config.toml
num_hidden_layers = 8
hidden_size = 256
num_attention_heads = 2
num_key_value_heads = 1
head_dim = 128
intermediate_size = 1024
vocab_size = 2048
hidden_act = "geglu"
norm = "rmsnorm"
norm_place = "pre"
norm_eps = 1e-06
positions = "rope"
rope_theta = 10000.0
rope_fraction = 1.0
qk_norm = true
attn_scale = 0.115
bias = "none"
tie_word_embeddings = false
parallel_block = false
init = "normal"
init_std_qkv = 0.0236
init_std_o = 0.0
init_std_up = 0.0236
init_std_down = 0.0
optimizer = "muon_variant"
learning_rate = 0.014
lr_mult_o = 2.0
beta1 = 0.95
lr_head = 0.00447
warmup_steps = 0
schedule = "wsd"
decay_fraction = 0.784
decay_shape = "linear"
final_lr_fraction = 0.1
batch_tokens = [16384, 32768, 49152]
max_seq_len = 256
doc_mask = true
train_tokens = 285700000
max_steps = 9551
dataset = "wikipedia_en"
Each number is 500 + 25 x the weight over its row's rms, rounded and kept within 0 to 999. Layers, rows and columns count from 0. Numbers have three digits each. The size before them is the row's rms in percent of the matrix's.

# o: layer 3 attention output (transposed), 256x256, rms 0.614, rows 60-126,188-254, columns 192-255
# v: layer 3 attention value, 128x256, rms 0.322, rows 61-126, columns 192-255
o60 105:513506503547536535508494493542500468523470477491498441506467494509481495506515464470521466473481471524484472489505464518490479485483463464513488482485469501472482482537544497484510520551483484
o188 102:485496505467485504517500538470492523481494508535509507463463521469521523523546528497524495497510519472488502520514511531504541486496551521522534545529548521506482468483474520519515469496517503
v61 101:485532497515537435502490503452536508486499462542440497491555536475459484512481511477483533482522465521501531515506497472480459502508477505504500510529492497466519545546502506537467495474517507
o61 100:459482519507493508483531525548472488502501502517528448481526554482538512513523462511529519463447520477532509536505471503557538465525471528480511525541488521561495491458526483521526459494513495
o189 097:530528481485506457522479472484499538459499479527476527493481496521472502520507507494464533481506456483481473530495538515452490532509510500515503488487532543500485480533513508477505541479498544
v62 094:507492478448497522467528456511443471512490461450513505545456479507496507491465507523540515486517518486502491540505534465520486518474464493528522540499494512478523490458463476530484539550535517
o62 091:498501526440473483486470494463527496530501520474491531501520460506504475501496489487479513464463507480553487503501497523515467531527494530512514504490477492502486514481491470486506492504482495
o190 099:563524517541562463506520519494470500497508517545531470503503517502460511497497477515523484533477475490478511514453468483480577491481494524455496505493505521519470484536524501526540495497517494
v63 097:469498460441529480492492500501513501529511499492498549480517494498490492531528469457500512483507460475493510479470481499465509504467513491457495489523498512498498474545512505502493508460493528
o63 098:478491523551492506555465501499461448503556505515466423514520493532517508522456542491504480493478495476522439502491511476492516513492470523505487513503499492483502486485501484514502482481509497
o191 106:517467522485524528484494478509528563482466471480508511515504506503483492467523466478450511486498522527502522476517501539495498491547511502534488450498492461498485520505500530454525492515491511
v64 097:481485503516513505510497472464496462497510514506501500504508502522523538482467493521469469468504507535502476531502554473508498529541477490514499482537484502517521489488514464521508489506482512
o64 099:501511451548516492503534510498478513496455520508546494484512512454530457493511493447547518520507507513451463478477551544556519459453517486483493533518500518488463516545540468473477491515519458
o192 096:513508470461501527492478507543480523500511499416504500478506507490522535447521504505506476533472464503518496488505452483482520534495505507535507490487523511508551491480472519528475520537466568
v65 099:486472518476486490510500473463524504514498520502515538482535492485518512499491515500466506448527458501530512489495481531448527482495495538481507474589494478531476530477478481475503547507525455
o65 103:469473479470512518490463515485531490463491502532494442477471510537501532512492503454519506496492470481514490464457493487500533542550492457507505519447482484530522466491537510451486486553538516
o193 095:514531492524522521517507492536478479511482469495566507501532462494509487498485521486500512502491474500483486515532543528509481483452469480484484497553511488443482523486529508571525530472488523
v66 103:536519496498515502496517497481519516463460472489520494498499463493516519488510449489468479497490483500470437462486537509512491475469538480501509510529534485486499521506507502482515512464499470
o66 097:459495486505451500496504540477460490527536475538468429521520479538512487479547487500478497466509461444553510511510513504482509473471451493475513496480512505494519510485500505508484521561473528
o194 101:512500514505542485517535485511522478447559513522488538479535496519557520544493512499518530444461494525481517490497522524458503565502545518470505503484521508513496458479520492500499499444493460
v67 097:521483477461552497475523507464465512446517490526437499505509499537481501600555484508538490524496532521502514519497516481523505483523476516539499464493511516567480471483490526501499514502530508
o67 100:505490502527488492463488441505484493433448477502508509495507505502510522490516471502556500498492525490471496491494517456502495526464495512457521492506499450494489494506510488536478506532517465
o195 099:506480476474482518548454489515534503521520513513512444500507488486510476520441490513492559453515479508522487505511468527505501499503451492539530523473499536527490514511498501455497551523481533
v68 099:525503501544462444485498537507488494515524503498472519519514506525477510555473555533516509502489485498474508514456505531499508428520495523484540487524529515497526516476466508526504527523497468
o68 089:525479482468466448447511497496504506490467461523462455512472465478505529500488493474505550506481478487491533512518471537485454484539455502504522486519490512467522490509506494521481497480488563
o196 104:450457499501531546508448524523515482512492503525531506523528513487505460515532524526493513503546550470508458514523515493489507490500555513472482525524530479535468508506478499515496484516509482
v69 090:478466457488480500519506516518486495505527544491492538546515474527518541495467508488517521498547484519494505498525498513544508522502536504531520541485491505501524460500499533506490585494524532
o69 095:480483493530468531500502475487486488536472518517487504490509504526447465510453508484535526524464499507546450494473493508514462492518518476536498526501500456494523544525470521509509490497518464
o197 092:483464536479481484503498494521522521521475483468524480465483519489531519505563496536494502525501525490457494505547479484477498496471446532473511452519531496489483478492532543511516498522491505
v70 106:513491509520498518505464504533482506480485463502507469509506521487505470495521485480529458497514485484479510506551525523527476507479459519495515534528520435492510455485514461530489497546516513
o70 102:538506481493550493446543489496526540489564485491493498516490490458429512501492486568518527493479516465514484513465470494526508463534485494504498488506505520516512527473478505509497469480513479
o198 094:501505544548472487513525527502497489498488465499497455509487524505479492501490495470471516527495486532486528495508500477504466494507526531511516501501462537501514504532492510500501515505482493
v71 094:491477442452489522493519513508503496517483517514507508512522492491516511493473506486499506479521541468483490483499524483458528518508496470490479513532506553495520465516515477528506516529541481
o71 093:524532470493503488551508494511525464495521522483488508460529484531476511483525516506460466508495492464545514514487504528516476512495503537511521496521470501519466510511523484508542464457479546
o199 098:507513550531519491513465502525511520520492530487515480497494506503511473489533497497554506538530481524515497474531510515505542475472483478525512498476522489493539540471518498458469513532514480
v72 102:527446517526482505480460491465497543491500516502524566483553498489506521476479516521486527512481475564532488470519506476519488536487474480510493499514522468487500483499477485496468471488489506
o72 097:464540493457503548470487505461481498498491495527506461493500467524486514476494512528552488488505505540473480530510465545454491544529534477490519500476536469504484468539543474494531473495486485
o200 104:502505492506494481536548503471495472442492519494511521532477506497511515506541506453494526505505512468525470496483482503538501489460523502514484481491504481462505511477490521530517509535492524
v73 103:498486492529528483494487505512491517518516530497496484512522514495464482489522486459481493529516495509495499487548465483487509518506474533495496490476467505513489494551542516494541466515529467
o73 099:528534535499502469486473482521483559468486498503476458507512484485440527531469488483522469533512522532455515515470503526519509535511535490498482509504514507473532494471494508508498524531484526
o201 109:487486454479486523499516508484529487529505493473489524501495506460533495467472477523486496497505449486520497505519497485482484450527536515460529519512495508544529526552462455480491482500510498
v74 094:507496464471519473495501510498515555480522525472510509509489519506472503458529488532526488433520500496454517493518517495499525462507469484491515504490506490480497529490495540495518478520530521
o74 094:471497507490467523517504447470473493507537480526510550520493478466550522515459513478482489558477534482473476485472556455458511534503499505480522520468483472484513553501506498509493507453515512
o202 100:481480465493509493460513511486515477496508523525491489522480499534478518505523511497515521517435514504531493529522499537504481473524500485488473496507536537476515482525486499489494482496447499
v75 101:494494479538530516509512489528449528526465491566545496512523528486497523500500477486497471508526550444453454494524571504493480520519512481541484503505459493484527528520482505460497540490496491
o75 104:513547506522502495462510510464513494494500515515501434484511493527471479500506517515478494511493469500491486453503522531523512486457457493519501484535500507475449507493519528501512486466480463
o203 090:544469534477497455568511462531476471429520539437488505503506486461538524468514509488490471515491515448526530547493477508449500507490542536489534518485481482586538517514469482531512507479502541
v76 101:482506503471480485490471478494557491484506509522518497495497540514508514487497546485524498503468531488487520513522467488467516522478527535472449557491490564512504491527465495438501497500493503
o76 100:492499532504490453508511508498495549527523509513471501501532490465523474504503531448536505486499503476511537491516466459498532488510486466521463475449508512523494502510488486498486532506533510
o204 106:488520435500473512518483501519504477508489485478492496508447513503494495490500510525493503487507451536513447516469505485504506523519523546443534513492513527492494544473526508534535489463524479
v77 105:515506528538527513445539466505469548478509471493514523495464526488533488474495522517489509506509537461500489525492497500487537465445523437523471488501500508505490510518543443475515516510507498
o77 098:527468448497502503533541512518490480498486498514500495465492509499469492497519473486493404463495474523536531529489513508471503536525479512514494504490500490471518494548511479476503501515454518
o205 099:492515508502489493525499458520462482513541500531531510494546476543536523524506482473513530503507517480461453499486454502515465500477490508498522515501540531532474542475471531463509499518554489
v78 094:498518502522488492560434516507477507492522503483460516493521518499509454492491503494549516460507507550527503516503464500529486480547500493499526466483516469514486514499555514484492470521537520
o78 103:466549476513458489510491531524506481484508521461490441520526510462501513497496518527538504488461532458484457492539471475498489537511483500499469474516528473516518469456518480530517513497493474
o206 102:504453538520505485455508503480512515495513487519517525458503514488476474515496487517482503505535485514513558499470497572490460474496450507498557518539479501519503509541502499472517512505469466
v79 107:488484481520488528548495477532462490520517472527483521465452447510472455506472481495450486475502531534522496498517477488546540487472494558507478465529470496525516551488506548478524493495533479
o79 099:545471496511486501460513543493481494459473472520512527509526512429494536483505527485439505508533528510503475464481533562534481459493519495477474501441518514482552486521507513508457479474496481
o207 107:491530469530500467522514465563517461514487485490537492536541471520522546550509501471563505449493489482498457516461501485427522500490467509521491507541496509500492546518492470529499491523547484
v80 101:524444506489481524506492544479525528530491465518480483476449484520517525498466477479511495517495493500522462492484504498509487519474494520475536529461455559499466487533500488453497488467420503
o80 095:514496506476492465505541526499462506474529529488481490495542414508495482496489526521443542506487508488436482469526507528490509494490491555501494492499511535480511487479478510536511479520491463
o208 098:496491472521504512498504496482537469543518517523528522494531544508500468506490493500504466519503519511516465511526546486480544481527521462486508484500536476506512534525551463481496530512517501
v81 097:493457494467520435493506515543484492497491552454519523530483509528468504487507459458464520504497553484525473465483524488492496460511502482500484474529474554524501526510515505504478506496482537
o81 094:498484518552527517536471503467510494479524497496518501482548456505480536489480511517518510505505489522508439533471496465517500520488483490564490464504518474530520515529504514539509491510479458
o209 104:479527495488518462491488466504483502452503513557513458481515519524506475498521458500515513492493473511484503517541510519493485502498515564520516531523514493542521485501476499499494482500530519
v82 102:500561489470496504483521549511500499454457513498501518492498486489469494489486470487500510509508498514512468502529535509508524495508472490500508525501515489470530481440464487518491475512554538
o82 101:498485496500496508495475513515496505563487525511515490504531513510488494457451524506509510488488469519524512530517428499540495482488511515455526493513523438508472537520482534501501530477511528
o210 099:554489512527501485521476490497475471518504513487490524477490526517496491478543540501534510533458536453479497494505483518470477522518502511465501508509479530498536499534471499510527485500446459
v83 098:498500478496500500509539472487498500503501504460546491495486554559506501489506499518463526458510534499500507505459499566499493467454497525477501475524485479516520535504530513504496497537525505
o83 091:473531477503515504481529518489499516489475468495479529524520451465529544529487471417476519501502498466501479491509547487457506471483508482507493518488478509503463495515506491476486508513451431
o211 104:518487498494523520535443468532498464480481515480494455520496535469497492450563551516516460474488496530490514493460492484503513533520509505502501532461508509519476516498496543494520485461556535
v84 108:480499480472522502526508518490525534472478515533482506525497484510512507497509484500493482530464489516515495551561515514481527459484513486513485520495509465501495510512504480492495488486560520
o84 105:491527493478475538495497467494502531443525531501481519520492468476497549477468512483524489519455517507477507522482516493509476490523463500473510534527520529481540541561465492513521478537536517
o212 107:508503547497507511481517496455446466538486518501498548468534487526491458546516497484495513504515462495480496461514487512505502473517533505486490459518457454517503490475560475459496452466457504
v85 100:502504498499551479535471476464482504492503516503487501502523502510509529522488520515496496527456529519523518480481505501488496503485537527483444504525495475495500462449516496477543532508479479
o85 102:500503546467485466496478493506503534516533469553535492485507510544484489438523492513519485482527502473480511474550469500510516540484526482483524485494497466470503488488517508488564495485469506
o213 101:477526430511519541431501524532499513516469509424507475501516501443519509488518504479502479513462503526472490499462477517503443469487436490546500494512457521540473499510498501494460497551523475
v86 096:493538461499492469453488500491425469511502518465507561504523495526479447505483537447531473486518533545541499506463512502533548526473493531486519526488481511466479492487511514471475530485499496
o86 098:464501450469510485490489498501497500461509489475476465468493498536481480491461501516456544548484487514494449510539509484486491536523523514508484519440507492472509479516510551491475492494537521
o214 097:524515545524487496495517468536563508524508552509538491459487523485499483484521468512529478490504468517513519506493537501536483443519494489541559483511476455551500533510493484519537499495476468
v87 103:538542511447495514532492505535484495460497514499495496499504508542520481508441536491487508513531498486472461519536534490532494476487541520503484556511491495468505498522459498467494491503472494
o87 106:490501477514525513460506514511508492510545472507503513487462502489542510503484479481521529523494520502520474485442491506514532484497489509475491501516505545512476519489488551471541507513531493
o215 101:517495546480477489523526483482524534522493525515468499503526458528479485443527493513516489472451500505504515530530519482450527509502490473488476484494480452485529485500488479453505486506506521
v88 103:502513543504511462513505514537519453481518470496501485479454539489514510553485495465509537464527524505432514477507534512473556519477500513518492555507497467521511502494489520511512492508489478
o88 102:511479499477498459505498464504505497514476551553485515509510541496497500534529504482498499507512486495497522497509580526526475496509514512478511557473502503520489537431454531452489504509527490
o216 103:500538534477519510480495500537510530486471477472514452559526467510543515435558518529501500474503505480494516523495459507485494525508513502511522477537511526496533534507500540522533507501494478
v89 103:482496513483515474484474523480520533487490518493488469527507486509534505480473538477538484552516453482505489500502518461449530494538486457479450487484489483518473498527454525472478518485549529
o89 102:490530514524532464543488512520450447441500514514494564504512502498504493531497495489538542474496518478509532539553509445481502531478469539508522467481528470542469506492494516471506542493522502
o217 100:481501430481496463482527497467514496559466474501495517472533498479491526471462453556521473497524535488515474499506481553546485511509529456507480498468473481478563517461490485500535482485455504
v90 103:511526491498523520538462504478482505472451497466484471537529457461481476484446524492523472471448470485505498489444511531520491512519504493523464481529511458510538501497504520502529460499477556
o90 102:482499450533523466502492509537499494486512458507498546493491530543504484504496516436506504474480506463491539483447492453515508487483473513488505494469473516496494504514475560512471494493518542
o218 103:478480482512429514565495506508508492512534514453479489506540552476500531515522481527500501485523509501515509484524488508518477495479495499465516455526505511523492475484490522503469555522487484
v91 107:479484510535485469490503508518560492475536519490487518525525477462472509487497505466492512512496530489494478515510542474471494481488555489532546480496475499524541523550462491511499537513546454
o91 112:499470489455461565521524508518493513509502508481547482445502509498506498473508504469510456462514482482507473482516508522480517518500502516472527532517510533509507531509562517496495528484487525
o219 106:517511479487563470504446453451468495480492509497446511537485540511518509488442474537506524533541468506549514510472507500522482533532499522493477450534503510497464469474493487455503497465508546
v92 101:492474503501542464478465478542486477511496457498483480466461514533510523463488484496473491473499511529494484532483499532496485491499543487490498509493521508537532530517498510481522500444469473
o92 101:441495453496509537494481496515448483463490536485518474538517467453500474497501498508508521479479486505490505499522558530536488511494464523532452524524524486485484498498482473516473500481522440
o220 100:503517515495497481507502546506526520501545540509487505517493537515501487464541499480458500466536495448532487476475485444491505523501488506464521528487499512523479466470544510514483503538495529
v93 100:479511488533492509476498492465512482527437473496523478456493516517533501514511506528488518495489488539463467468523494536477449545510481511502521486483514548500497587491480478539520496483468496
o93 095:502491489536505456480497480506508515542483501493497496509502565490461494481528525482534490499534516510540481519510507521502497501466487498481516480492510476526463492502457457488496517516486496
o221 104:555510541481496504516496521541511495497494509491522526509487488518483527513478480540482548484484514514465500503515499458540557501514531473479469525574537471520534482523496495505485478503567529
v94 102:476467466500481485475524542529513514465484490489486497474511503522501438462485499496456516503488455535490461482485477504518456499470474471503478526481488552498499539515469539491513498522519542
o94 101:520493493493511459528467502537507519474442493514528474488527478533484517492491499500531511547472498544505486528524468449475504495496524458507507533518501448489527477504503544498506482490449495
o222 102:537491497515466515531518497426532482491535514474473548507476539500527495499524532518519512485506526473496462541508534499485505517516474557449500485578518497483494497511503472482482428503549501
v95 098:468522470518457509492526485498470463510492536528504493529464528484530482484483469516467489515512500492515493506481501536536446465490525475498456497524528507494460511494457469524479475484530493
o95 096:500473522510520485542515454482501498475486472476534560488520492464470495507546516525555517498491473520516478507505490492470474503460486540487536475498468489497518521526487521527475501490492479
o223 102:511450515500503548490454504479499449474476519482487462486495506492492531480459511479474500530482490487485497540461509484517520515532475461494525524532509500478499450464515513486491507475463486
v96 098:506516487497527499509492480497494520488489479453553488497522500476515555486540515467513546473497541520499485523491549542525503480493486497473506497491528518470500518492480531484485498498531493
o96 099:460457517523524518472518491512549513552476505502535495517488491489480502494458497487467507511492534503539504448522532460520468541473498518487525510513520501516504526472498449490508489476500520
o224 106:520550446483487548528491529502505510491563515478464494471538495509484497475491502512553516512496500483484518514518481511486488525532511494543470525508458437492537509517471531492528534529485477
v97 096:506497463511495498482463487512462521522494486487514535485478451522521538510527474473491502518506514547493511536522478523441497515523480552462464521557464556488512491487533519529516503489501464
o97 100:518477476473524474505540501514507525504509484503460473469494515504497518456454501519511471542514529516502487475502474531491435498481507514523493508475500506515519501564506501506493507554519494
o225 101:512528512509517543515454458530513488489522503482509494501482539517498468556508489498475476481471464488500473497481476462513503518527479449499510474491502509436457554471469489495525513457488532
v98 099:489472498455503513508490521528450501522472537503466476518479520496494483501510511513494463500517473512474513522524483539521462471466517518509517499505512495448478509529535497485524506525536510
o98 099:462542484435493558447504562517492570475485456465519495510505537469481482508485529531474484526480493481499510474567538531484506507507462494474519530510498467478500485471515511506521507493498471
o226 095:489461490539465459541488511520509465510512499527483490480524474543500471482544460491563518501482501521521498520456491502490506515477482513526485533425474485535526460510477500506468448473502484
v99 099:502476493492502495498456524505504467511504502525486484529516449488501498537417501498508489518492543509508502406490504500463453496482481513440463506494468475471497541505509486508500507488547496
o99 098:453492490543544512515510506451516529493510506529525573489455505525518556460530493521478522520504439474504504489515507477474484487513513513483527498454501496505519509494504456495459492496459522
o227 094:479521486490470486506467492557501454484473483469507493506528507506547483528496497476529512510537504509529511519489502504535560512500491507525469495508546506467497497494496506512531528450518532
v100 101:464451529508511509542514530502455487516474447530476458470483489508511466539535525515523498502523493486491495502504496465480480465446500506469531495484512525494518545507526532473500485477530495
o100 099:496521483484496487503520477490532469513458473489451471454508477494480488461486476517486471520493507506511514462485500516494518503523515495463480483522486507485503523448504499465458534503499468
o228 103:490548503480511497481515513520490473551481524497516542546518485519548483508513464520539532481484512432481538480509549537472522540524506502521493543474508485506545509523520502504545483522480526
v101 094:459526525489481535527472487481492448515483488476476501523446558517480521497482527502480515495475523550490499449524502523492482489537505472497519489487472514549508488526522471497474538427507473
o101 100:482490520537517477539496487529510548497459448516546488483509481498478534480489462492501502438496490502496480525508512480486496508564521511545516538508495540488492476509504519514513542513512501
o229 094:460530505462490498493528554478497481488469509477522503473533500517514515505496474510520470525473531525497487495451495498477517507444486490508510507520508484513496496518498557542495521513508475
v102 102:482506524513489510476470520452498494540489532523513474514469538479517478476537545459483447524488472496520496500502504507534503467501522510492525528484502509510504514537510502504481462524494526
o102 101:490512532533517481530494472500523530495493420498479498514481496507488438559441519545491488470516468482507509491522508547521510478502476515539464509515503495479489478482478490444529484464497501
o230 099:519495500483465499501476493495471504455469545479478514458487532474469532533498462479518521543530501477469508497485483515453499520523483506523529444496509534511464511555553510566473538501477473
v103 093:508523472477487506544524546465512451437531515459509488463519519516521508493521517508543518507527447490466491528512501534485459534482466547488497499455485504511551500488528508464459497523483461
o103 102:523540479484449484469561484503520518515465508498521517509488548494517528529503471519520519524487529507491493517549483462547491499536508467436507497487463501458467503506441516471523514547519517
o231 094:523514500516546493547516475489467490492530470534512489501508478470490487480513491529439493489523517471541485512531505523513507503507504501513465472506568518520512487471571503508477493470470526
v104 108:507488500517495533512510487489484521492554502505451522529489483456489519475493518536494451510478501484495489512483507519521535457506525478512521525487504509461492478476479540498467504490512486
o104 105:430457545481468540476485486493478508489516496529512524489502498438479511498539473519508493527544452513525511487468520521460509528491486471520491533466541500460462535559477490509494528490488526
o232 106:525489515505510459486469542530568469471498513485505529473495479519503489529469529478520490476492549482481469523547470458507439505516535530499492464504499471532472480475566483473536487485446490
v105 098:475531452501554485509497520500478488491509527524501505513450508492540512497467546499432473511551537474490495508510545522499457495512503495473529515478469511470482466496477514503506518507548486
o105 098:521514536510494549496516502494442509490521467528479525516497522499534434520515526504491523505493473549506493483478495499537509500528539478493477503498459490428510559496488520494530480498510485
o233 100:465497511465471464494490505511539464516518498482482468482487522475481532497501494468553505469488490494509502521524496500489518470527487496544505490462530544549483468491523450476435522511501554
v106 098:510502523440549467487476473487454505520504473504501530496483543483483437481514548500508496512486498511477508472490533538552502491504499448484533500503514497517469448547485472514495538470511498
o106 107:457518435460461476532505507489465445517489487513523470467494518501490516496480500507533514480523487489530511504488498463496493493547469489511502466512498477491538475490543492509577523507537495
o234 092:530446529507519496502486526518511538467544522491473565502486504564506491482482519510441475471473517486511498506498501523497517480491485496485495543489518487508440458497482509527450533520485512
v107 098:520513503492466494527511510446527499469494499494516496447526519494502518446520495504499474467501509533489474467513515435492528480465511483529503500530508516475537474494520488470508507514515539
o107 099:480515475541487506483518450487440526529451469467554493524518472530537490495467458501463477466502501502505445479499492489541561476513471526497517515522499478468512544501497502509552503472509487
o235 100:510488538532506481529533516536539465523491506535487529515463507487449488502523509481506537509460486494498480534511485518479494525494537465480445522496485511483502515516483492477486493508487491
v108 098:533524533532515493482499496539518509512491467477533514458498485517482479510548513527502562511519467501525555482473517503521445508502492523474518495521488511497509520492511534448506475520551535
o108 096:524496494476492495475470526507468512497457504485511472509566498446498530539503496503478496485493473534546524537481539503473488486497493502533511493493522505487506489452510477439479438519505527
o236 097:498513516544487515545516413503533499508533467497477555509483482485475524512467464492517498475550483489457481492493511525498546507528521522453461477472511504485491544522516484517511506472476497
v109 097:459506518515494475484439524500495542519479480491515505486482515554522519520508513515497479524474511514467514498487505510514481488538464492475528514462530457524508493451456483483486489498495532
o109 101:497488503505486521475516529476525477513476487486491522473530461470513498462500546491533480477496536566502505501510463541523546517491549462485500496461476524482504510488452503494535527499504539
o237 102:510503480476496519511509458504506465475543510520534442523484488507519495480516521477482532521528516495485508494511512493467473437482497514513548544571518505506484477536523496458493471499476517
v110 098:520515520502480571494486470518465505582529534533440518507508544439501503473490463519511483484520482508479559498502524510532545529492514478548482479499493536527497501517463528457498489490481518
o110 098:464532491507519520484462500482488505465536478521497520516478521501490480515501488508525485452484469492464457469489526502451502501538499463524510496504510463503461503506515483517479485462460492
o238 098:528486493537490454524556487496525468470508498469512489513553481475488521496483531527467475523524486461543544476501506484529498480522504533504535489483481542526485491517501496495458534516516501
v111 095:469464505523470514541518547475516417530493499498514489488524479539520511467500538494482495466492504500532494524515547526484510514499504501441497508502505531480471508493512453502530514495496477
o111 091:487498498486481536467480463521519484481519501490487484483476510510449494509474467506562531462530581514491490533461520487498514525500517506559493489500496498503465442488483494503490515513522508
o239 101:464500494478492432525517539477482506528503512456506506535527544504562542494532461520488487549501457491538510503523449470496503515455522487465494472480505483507489522468464489477499471535482511
v112 107:499529499448459498453501551508519522495511498532470541502537525494451486490506491484522480499501518517492478508458527511493481459515547460525525510483510524469465510485494529497503479462486487
o112 101:504493512499468480497511496450534494499571487483539481514515476527506472518511510522493463483507520513477521460531501473545512509512463536498503496550495474520488483507545482517524512475509492
o240 113:460481477535509545519464498516470485506479541503530482477529526508547494512524466516504546491503506456511478498479468496467492504480516507452507454485496541540485513517457552493494494502533488
v113 101:471526512501462510488554533464545500517508486465499515494525480522499509506518526502505511466503527519499497490522514451546483502475531507519468485470501509473505517519498503523455507504471512
o113 101:475512527502564476506485508485487482515513525464481493599511544503461471506480472474552495481503527486515485470500487535526529499468519537463496460501510488469496485511497485505471482467513519
o241 099:545459496508440494489446488502504518534492505507482461478515503491475492521517510499476500491513518537496459509515476495513569500506471488481466532531494475507490469498489486475474533517516524
v114 099:521514493531529506522503459513520550524500517503480499504462501524474468476531542479513527487503492529474476537465533500500469474501484505488464531450480490503477510453509532495497490457492506
o114 103:497508495506474499516498518480492527526462464468508474475536467506522510523467516537485524471496472502492524482490491484495476494509472548470464488543518498505518475498557503477543529499464459
o242 095:497488507473465532476499488499532487490498509497535495525488508520461514497539490465493524514521569531522499505519479493503511541520502507506511494519520459509499471538446478545486496543477473
v115 094:514494503514467463487506463505463497530491512500582492491502472503470533500495469522495469519473479471484546486494551526462499528537474527468503489510488505537493504495531496487522532503475537
o115 094:507481513520478525523522530491500559486497503518511489502504485486518469521523502498507509469521494517493496557511513506500527515485506454499505466523488483525477487541466488484476511529500542
o243 100:501533502472535505519512481510510468553530528518528494555479540516468471495491501489532498505494522496490511504449498476523526487511557546524482501486468545516547523482506496491481442509492509
v116 103:541511481530511517475446486503453538528491524475452511506470522504512472530467487520493513522538494500494499446508544513475530512499481520510522468480460504489486522488566491531464495508491484
o116 097:464508479484482488474571507481444452540479496513518506533446507510505530477529515475517537468486469497475496521500485522511466518527448481477522472476515504504564509496515478474513494494482547
o244 113:539493541495507558507494529492487551423510536499514469508498506477471476496484473495518480543527504513505511480516530485545516439476549534515455537495508478506482486509464478510526478530474485
v117 101:477472553500515487538492474497450497516474508531507504544531508444503463512529518471529519508468510507519461494464480455528476485490533522488500532474517524478499482520508522505505528505510524
o117 103:521547559433527506544493535515475483476497489497499527523459484506497502482533450491432518504511473467488485509527498483493557511428483489501461497507495494488494513499515495535523508454518506
o245 107:499490493557490465465475508504547482509528489519462502455528471464502521514466469520479495485526522486500522453477490519476487477536497492496541495512508492532527470518508518532477515498507483
v118 099:521493484496494486491522462473566511485517471520506487503495470499500518528494512468499483512492486508517517531446488488508491504516462466533509498486486548511509497510490504474485500509510517
o118 095:512452464486470499506490522499513473490489497474549470474494540489533531494494530411509501471507497521475491501485479494536486459507519499522481471494519506480482549536476471499527462493472487
o246 105:532468460491537513475502499501486531500522469498476503521482472505482529478479462536499527535488475483510453496501488505505550508496499503505491512479495514496505485509546525485490558498509513
v119 092:476452495485562503488515485501490450511496496476451526468504532497464516476545487538508483500483489492452498487516500522517502490469509523514551511509489468449527534489439499548513516516489524
o119 084:490510511509492526481451493495453510506505522503534461485498520509423484497484483478497504500458460532544487479514505484500519532480523501524500470506499527502489493482504489508502517477506497
o247 094:547473523440486520527501482523519536501487499459508504485474458496509491488544513483465488479531508487498484502471489493494471474525498506463475511508536516540514496521488482559504452498506473
v120 108:469504481514489539455516531540520470508495491513484512518515459516557502514515444507498515495527508505480542498509469489459524524502466544502495442471508517501479462493456514493525515502515526
o120 108:537502501490522533477535513539483475510513480486487533559496538504475517498518502494514489529491508541500495507483505509461497483497475486483503526496481487492478529499518482488499519496459499
o248 106:496507478477461500519483498488498530504477461497490482490506449498540526530444517510478536494501478498528484488578504499514473517505523536519456531501499494497497502484490491530454485514495518
v121 098:508488511519517511496473510486486479472512491495500522477507496495494518503500505459498484521527490483502500514524463503519500469471510506495476493496531470508432430503503500540496491512468444
o121 101:467486572525514518492516496501489475498517488507512517507477519497510473494514470539529482468499494474537535447502442488449461510510496475521511515495509491496484507473522525515520563501471546
o249 093:485542475459455461538489509498482533499538519537501467491544527536492456534456537500464509507494514477492514534485488497517502510521492481489501542477529496538515492536493482478514477486483494
v122 099:485484495521424480503513535508505502488494515488475474534448450485510523481492510510540488535496467473514506479505469514502527509485514441490484486531483468473526553548502480486488515491512526
o122 096:477490529482520502534532542517503495481466533509507539492494491519481462518540507476520505518537471496485483495538491535487492460481524450532494463491500502488529506445507537471515507464454487
o250 096:494482529496480528481469488488495501485540450503484486469521532510471509480497491485504471486481519521525529544483566517502533518481471546501483500500515489493519499493510489466517483526510515
v123 105:477481507493458477525529549504505468509498500495474538528534495490474455518488477512525501484500499512524475470499496531479517520497506505514516501511539561484472518488523481470473490507497522
o123 100:499480475495510507479516529487481486524456509531494502462480524448502525501534510511474505512489504529497469500518485509522523486539474459523503496554505482493523502476484514536481491513502500
o251 106:481447540522476519495489486468510530509484512480511501514496467566513510517514482475499520575488491468482496481522494491477486497460480524513524498447456475492511525517514482492534516494459488
v124 100:497448491523526507537469497511493505465528494480493437519502470472463547448458470493490516500510536532528480501547487493492538499485480488505508501458480535515523512507482510488481480469527495
o124 093:505504529476489524549448522526461515492458525473520506498501475523507551489501522524443503483464494513523529455511529523520487556478473517486522519503471522522523516486520480509505495462492477
o252 100:512510519513509461483487484479498511492457488536550516504508506485498485524535493519495512514492498444477484537451513483448472524488577520515501498511520483490502529493507489466520507495529521
v125 098:490476505506532462478521473437528517463471485494457497492533539507498541528536526467497517511482513501466478482520509446519514465489506508488501534480491474512483508489486501511484469492484477
o125 095:476510599505531521460465487501482505504474468470482531506460498534510483489502502489522483508470458506510467455498485468536514534483498514497535493522484510492459529484500507535517541512496509
o253 102:492503446479447503488487517528537487505500502541521481505456458517475513475518485506484507510540519551504488571499494518495522487529476473516441543457506534533540503523494497483471451504529478
v126 105:531527515455510477538515485484514523511483510484501518478539491514556492551474488491475487491486483539504508508548519470510527477493521503511446566515522500467501486453548500495509503493494504
o126 105:489513514502514502466492525476521489485505500557458485479485502479517505478510497508534503496475472493475485500490440494455521490490499484462511486481522486530476490541512531503491496527482513
o254 108:501453528525516507528490511531515510520510488460499505515488522543511572524500518482517508490473517465493498524489500532492484476535502484507512490540500489494529504470504484471544551491524485